Each number is 500 + 40 x the weight over its row's rms, rounded and kept within 0 to 999. Layers, rows and columns count from 0. Numbers have three digits each. The size before them is the row's rms in percent of the matrix's.

# layer 4 MLP up, 384x192, rms 0.0844, rows 297-330, columns 64-127
092:540473510490476480542568554420530545477477527486504434514506495459522461467512478500479460544514464549533382518518538546521505452440474532456497413525475402426437503525542431493435505477474440
102:513458519570476512554525520505471556516516542588506473491526562459496538475539532481476561526524503495448509518501585546542526447476539452494503470525477537493450555480515540565509560544519443
099:477509548558485458532513526586437488451448542499507442498446468528465529499441467557479572524513494579496464510503498456509509487522551422526529506546506519495512622482546497489592450495487464
107:503489532444473532487550542498514546477574519527492449390588500534478433502560470532420514422531524447481451417516461477509521462506501469456518469414475562500510514523507491483477437524438465
104:468506540533457493553488479474432379446565516511518483490524519553474462449587479535542465479511550498468522574549482512497484445490496486471392528436526470465509475475511539526545505513521452
100:509497531462479545477544570500462445468446529538501439524521485507501541494508560477557556530469503523547428490496512452580535547502479493446525412480498520517545398475511511524478555533566470
095:535461435505464547506461505491478510498417551530544457593460488440483530504533436514500502501520549460566478498592453518492526574466508528491492526535450572468494521547414485578548531538504485
106:538506462409537510477541472485439542535480493484534438509502535507552488531459543473488506486457406497511513431503418510491500512520507507475566494496547504500539448507564520452564492469535485
100:441505494552559508580481436449425448507519465396463425512518444509507525504533521536573485522471459462511517495495554570518534479496435523496531498524512457473506504551464447483507502461459489
104:581507514472438441566477467493510472500515402555535480488482422499507470499531537514503381495519537497590500550483508484508462513454446437504551555507500514550451529490477501446506549564466525
102:512499506505504531472470491557521508445500505499443455492504511568538449511508498511525558589458466477533419499438551460594539506512565583492505519506485484492502514556575470529507641504540550
101:498468557537455516555482530515464494475524456539542404486473546576487505522466397548464529549482543521553539448517556527497517489527524451446483449511477493516532505503540450471477558526439508
108:439558530547544502475463523524526456462462513448507439506459564485551452450515402588497555546479481439469485538493453477526485489474548521496554453546484540535500448512524485457540476531552537
107:481484544442449508482536544510523508550522496436450474532511431481461447548541524511477513519513530510524398421433424472498430385491547490458530614541464503587515431471535542503552532448465477
103:556465498514516516531504493447521526473463515515458542512522503495493480562464543530497467511428464535536438530480549487496511487454499551546542454473508537488462511479588566464462471534493482
104:503461491487530532553579573453500503453518519490495477399491509494424523529496573520514443547461509544523496467541518404447485524570587504433507486420438549441448484425521524532526534535516545
096:486428492521465550475531483509511509533474513523524500575504450480478486539443467502552484555517485513522515493481510526470528494447517505468481503474455476456468520522495468546546461511493487
102:551495431487510495415508462544539491523505536540472541499420499541444515417515522534532487546502483485499509481558432494430487486545550490535513552512500518553608535461493534487462556495491500
100:455473499528551545601449529435437456492597485493549447480526561484435480478476442478538527506476508526574512504463440487522529563427483502475465486486467513476513566525540452505476518478478469
094:553545463499562461534521502511489479459533464442538472506503504442469521486479498557458545497487600503559540496505469480494485487492483424525495430552516502558493489512474482476472476484534522
109:493518529506501563415454533531510450511526463463505461512562494448595560537425494512490529529526516513491514447554411391496524483560432443566473513519447512555534472420470502453491559483534495
090:475484526492461512511513342449512514438472453436449497454485523454521508464496504518522524410530495458526540489494417574461463501448455591503479555500482475522478462528570528518533507440515525
097:540467531485511539534491492543508516515542526440493460516515524472444552495474451542584432536487532524523490518494476504545421487548465466498539536540517457535474500467427525535447522562498490
094:470467510536469595473501451531515503508490503455483492520502507523438587473453549535476512447461468544456475545517566517550475514459469529552510444488515495555508495510563472527482522508477472
099:461562521561455474503520488433511543495444499493458506447447452520480431456494544531497529495448395483474515531456523575547498521515535586548457402479512491478586519497528587551483579476480541
095:459500416486508561500566423457512449516487497488502558477445526399553532546485566555514390486458522574423498607479511492482454518646545491450470462512490483524485487471490544508480567516546519
100:510528552472423493539494459493492541529463478566493512439545539445481465529507529503454475504494512499593533415548488534528459505512499521520547506505485348495457452370524512556466453454494549
106:535496483534445515476453470484539601458518492503476524512528469477490556489456487516558437547505509476527509481498518480586460519467445517541550487512483469498493526471510454491452562485514503
102:530535497506572412534486529474452469507431470485539461511500506519506526475549483471496433454503601456565528509476569548531504489454528584501436497441493457474481514515437520444505553464520487
119:457496453548459547500484561556474558503494446507442421514427468461472431547451464553496521541495409493464434526506521512533453507505487447523557525467496568528581481500559426493539489523549434
105:515498496550473489391476486547492539501511545586480423457500506478497493538486415510496496542433403536570441490509496443561548515470555528446546507462483502497491486511564463498503509509538468
097:484537478476530577548535502526466519455529483533486526477441547472488517449543479504405567471533533490448503501501534579561484481504449443488487529475499458502494539475505475543489494464462568
103:528578493470542398462575526524463478512533533528463483473544515498502510512453451503549437478444498476458560564492451484540510464542485530568477525494516455398430469476466495490485539577502517
108:460473492514561544467468462573493456484526526489534495485481516460456543496515492435454498443471443433562530515530452424514560518490541479574523555540512447512592440499528520527472558433538457
# layer 4 MLP down (transposed), 384x192, rms 0.0797, rows 297-329, columns 64-127
092:501490567464545479544522478472401512494516474513469558438520497444456483570530514560530447502583511453476493544487484511552501479554486518497551512537505413438486478534498553563380577489536471
101:442521505535533559592493525497466497557451463569493480482510622503501478469527484522487512445538484559505564567465557539548464595529492485515438455576525527394463571515510560484493469496570532
099:495478528436502494478515585516476469505442454577539457477473495553480520504480572570495555454499503492491500479472548479545616472510460519482536474500441477507475570564538555472483513438423487
104:542503538432474429505511568487484555458422494523538598466536499490442473527546527483491452438476492466513535419496501474505510530481519431552505448471521550496507529458503446482429431459451550
102:580515508502537541396509505500535543557528480511505477447496505473536525490447536502500478581409473531597534533470543444507501482496467476578515496474381478491463422469472419513473553545459514
104:499467487489438534561477554492507543509447499516413502514492497554494499420504458548540495546498520516419561565538513525541538455566470510501455486419548459488449476435487455465538440385442535
098:530496490477516509572525518567483526530524485483484479522526459486475523540490477409509481543489520445547490499474536477562539515475452490380532517481403609481458433501457557446490480522502514
105:473483524444507464408534511509516519531511459539495457527496480521545584509510493480442459537529455476493488476479471520509492528510470515533498552474409552420503438497564480475599543512538410
101:476532485469530484569507499484487502535550455518504542527511537527507450405488556477473508408501439540532537477509473588419464502490473517459503438567623499482489510450509445467533427543508479
102:523541528494515420519511499593548460483536478495500448533550475474489470546516479541423427471493512539533533507506456430497450505567513490484548506519581447540495501464502567545519515502456507
103:497457556451495538551518458527518591519457478498504503489489502493517513460509463465472571553508524525508404466490484464513521550486470542561534511580531457468550508497551493548551535496533570
101:458535513492454491496483527580485522567457452557498501519493564514534462503551514558522524519510497530546510458449517499505483572491492543526468401484519548521529466442538394572584561516522498
103:501552580576484464481449505493525525468489560485486466547489484579534464474519455472478449540496497475536512534514431545552494529480523471427487488526512508481573491481530467545454531481492552
102:574465495518495476539503442485536542488559495492454516577599509508462452486514458428518570481512479450483461561524458527497522545448457542543577504445621532575514515489459492604452417499491512
105:488520461538535504513494521436501566502444550488507484495487531447416543495492497495452513430497481512479436504495480525529469528483560483464477503542456437445532505496574538458486490470550473
101:514439507465531554512507510454469486482512505491482520468454525506458504487464504446569446529494436547505448538575429465460499492533566495496550510492381519489497522419513526538540528472434536
098:514487449467498501533561531429498532471472438526480549503597507500503490489477486467517472444501491547481500490524524517500474564532530428522492484495568490598447529453531483511584503530527505
102:455437474438511449556524530509434434456546498471526518540481459558465484448492517543477479469477487564495520528502460480501469494551517520513440476483449477508496493423434529446498601502562470
099:499477489528500557469461559476603448510481471506511531453502513514582543498475414489481446528499434544460474533497492505570526473487505504393463593502404498510567433468531520439478556490594508
096:501553511465502477468444514573521513460522511551540461489484461483458538538462527512508517493487496445496541483442530502395520540503479482460516526520436476456495441571511468536535470538495452
110:550514534504542465458457489478528496500477444447490520498520555458519515467538475450484519526511475558485604493543458524452461476567455502511486484532392522555452592434534475554465486527460461
089:500431552504480495484510534527508539509440531553537520425505504448554391479433459516482481496478471488483487543536465478502540562490521439493585517510598553444494453584489515454523492401512462
096:419540549433473489506502470488454497384504526510581497515501440467491528492466521511531541496525513503527529525526475549522527551505517572514582515502411541470557538487502511481552457468450498
095:485557476470490488502460510420520570451514573500518488508520497464509456518483587455500472437524497480579535547488412496525512475564525420482487492510536530452535522550512470494478530460551482
098:404445554522481482500459456562470548481496508443421458456456480494528443524528494552539535508494521443511512496490470556458505509520573476447606409497466460499518489472524530484441575506457566
099:511483415482512536458518437419552487460542495468482516452468532449473509547525485495489449482484437544512445513501528468504506507537481522498537472485313493531504571456497559515472488506453501
099:546590544480476546513546511464479539476566486440500560422538563484482469504466521480471531542460472517492535473466445448548549488560480486497473390571559532451477480483529511545539466494549495
101:480497443522479483526483474426455501499515544504491461513500463509445543534541509516455486534431474486474568562490424519489514475482563523468465470486593494450475452556526522540512483510507456
102:534566489498505482486487462470545491478567510511512413475480546500525498487486539472476463472515510450488489505514536515517477579439513527524482445508564432467491514517453447444477548554530491
111:460465478564484513541478529545490517540483466497495475475463451393505509588442504549461505567523475485478520489551488459469460503440573468517492534487584533511524519496542546462521504504529428
105:480479452504447558425512460513505479510616456586456502491429494498609578490562458494534500474527528432470473470511455467523533467510503478477512492553484455464542539459503475529476467431500558
098:462524473497435498524484534499540519451464432479499546503521533531495474532581477510460476502484454532488511436482463506498466506556527470479457520442593499495507515444526559523487476460489497
102:522564518506540433565457519523531455483521530536462527419510558462549430518508540448474516518507518445424514546489397523482522545503495552440501519497514482392430548539517535486458530546551515
# layer 4 MLP gate, 384x192, rms 0.0861, rows 298-330, columns 64-127
103:552510443493493453505533424520539567465471477392528560534474448513479623468452492523477443545511571474488527446525487456377590534491501514527523523503608438555480511553564444513473511502455468
104:506469480516540515551510490530483465493443470451496496516457478454508570531438548490514484544469583546450501563491446459490489553488500496500469444555558461459529499455457551506469531569520418
104:582582509477539542488552435427471495497436548536539499585478401552474519456471536495487549509520487526452528562543503542448479443444432490503481533482497434484533478536507523512519505497487444
113:446515577524492517560502508527381472465509525493529484536523480539444539449479398471503448460557489519531476495518433502539556546501538475453487540526539483490528541530497562521489519527523482
104:467494498486463477438449498562490454467481528512555487497506374528491532485461499481530477544529484537535547489510486477539566576513446471560527554578501528404475520485510554431528621521549444
099:430507503519427539563468485523457566515486490499545462499435424505388477507470510504457466543511501553549467480501519480636522464493493502491494526546521513506518476559455514451506522516590479
104:494502502495524455433441469454509537463500570522530557473425496439503582549495537562523557492459514478531581520558486544438542479426432407436507459516516468484547534536540509524523547508424461
098:524515491465514524389527510563523467470526536476536451542459448489505482510483479521491473501547511474491533497506530516514539537504486470517489523412502549545507575558481507478494557468430503
099:561468527432541520505476462505516452459504534494560469504449443509465583562435488474530483517556528489467513570568504496447495570495502500552479559496514560504487518560551482513435553481422477
105:477504425404560475567431506497503500493556533514478528503496496515545564517464507549493479536562508492542563546476615493481482571462448435483489506566506493518461577561490473488582465477540472
104:558516497499496473530500394441549549458489489496475421531491466539521522443510507487511512498521452483478520551428518489565516512412511488475534521534603475507510486526481431540500448524528474
108:467469480460530477525470515511475567488513438503460488488528472490472551523513516486498514479545505475564496547462558483406478512491449521549464495460537523475483445524467391515517585504550458
109:506462496472526457481507528504427417498514518499542436570484437542485564406466573518480451479431502539506545488396478508519554501510445434492476497557493440452439530465526501456549539432447471
101:525480505474504377491481536468509518582497450510519512405562456529502518529523465467492515445491498490545496476458479478551457467558471483503458506501556483457506458506409550564510473517503561
109:571465448477609542466460480448470476503480482492483490467510466477417583487460539463581523543483514476559482477543491424442483539434514544501419534522530572487442487487481506505512594548452500
101:538557452398539419549497518478440533531509482577484539427424446453582499464541539552474556551512548481550557479534472495467462532494498441515482567530515474548481454479493437526547493563467457
105:489535450405493456501505587463479530465588484552541451563445441519509535470530542525469543451459530478531550572479562503493434626451469509541508551498509419547466523488500405497469525515476493
099:420455517511518480518528447564464492497460552496544473585485465494480557511443497553509528504479489587477473518447609478556552481500537528495538520555571496458543549548520514470498525519536430
097:449519568471501502528460572550460494487423576525545491498475366469486565489522495492489464527515428493562519485423556506468523527451450492377498513485518470430539487502523532512488574549509428
101:531552532449496509460524516452550491489469535512491497467578476536529540454477476478495519523491502515550421496485578446586511531510512507474536493470559463473498470494544488505504527486533526
089:477472584506558532487408558501501431481546440505476490497507527526542509409483477492536529465517467508496535513507525427529444531484546475437504438519555469536473547483441499582471529497471401
100:539540458526533537509420541500574476500462481501544469511481490534480498467506477557532550470518511540534547539522490492552565487471499429468475539505492505474459473561563525566453512553464481
095:511453436540489486494448578543473518564584540505558438550524496574448479517545513553482472491446504530506451448484496512524553509404513514419525443396540458577387500466573561523484488498495505
097:455524507491505508439485489531494504462492463496463563473452446517505439553515560468460525564490458530526517560553495460486548481559537424553510550552507463452453463542488515551437611518532525
099:526495520427532497531519437510529463475467492509526499476430473438492538493522532565405490575473473550536577537441500442470500514548495471448505479548511487525529482485532508554451541484579454
103:495515386454589541520570427494513447504478449514437510507512468506458552430464521494510454492447477493505526493502485487508507502499433472464478504400547513544514481560509536469473487571495486
109:478532576508512511520497531466438520528477546488564492505466515524446515518501469540558527508535502522469532529390413475516525486474551489443458544493542474490503456496503504555478475442539446
104:504557395438519483502484562456434494478523511539524611495524516469452583499502518452503569487501520511489470549528523517425446524525501475504422487493540531533455423484482521571609489517484456
118:541566535418533489492491454486531519426530526578522546539489505565468512454541494469498567467511578543526564505484558485388573556466457531452461460531513458477377489547451494556518565492481489
104:582462523474505469527518466498484511462484517515562496541461532450392475481448538532458498537469412545558525521508485546497501540487431575503538509474504483489441479576526579514477511490505495
100:530557503520524514501476490437460521469509519572550552573522427507459534453494490522582487430486494505519513491539496524510537585562514459513482546499474441491485465576550478515459504443500497
104:504505422505563497488471427511510518444530467468537564521501488559499495527462436533397519484445542562482508506460514449508528466467478376485519516454522537508504552500572468550522468548456478
108:556512497508511488498513487618510464475515534582447401586542484508496522534478489466404549496440447477529536519519441485438527460531535463513537539510480514542548451548495541557489488464465504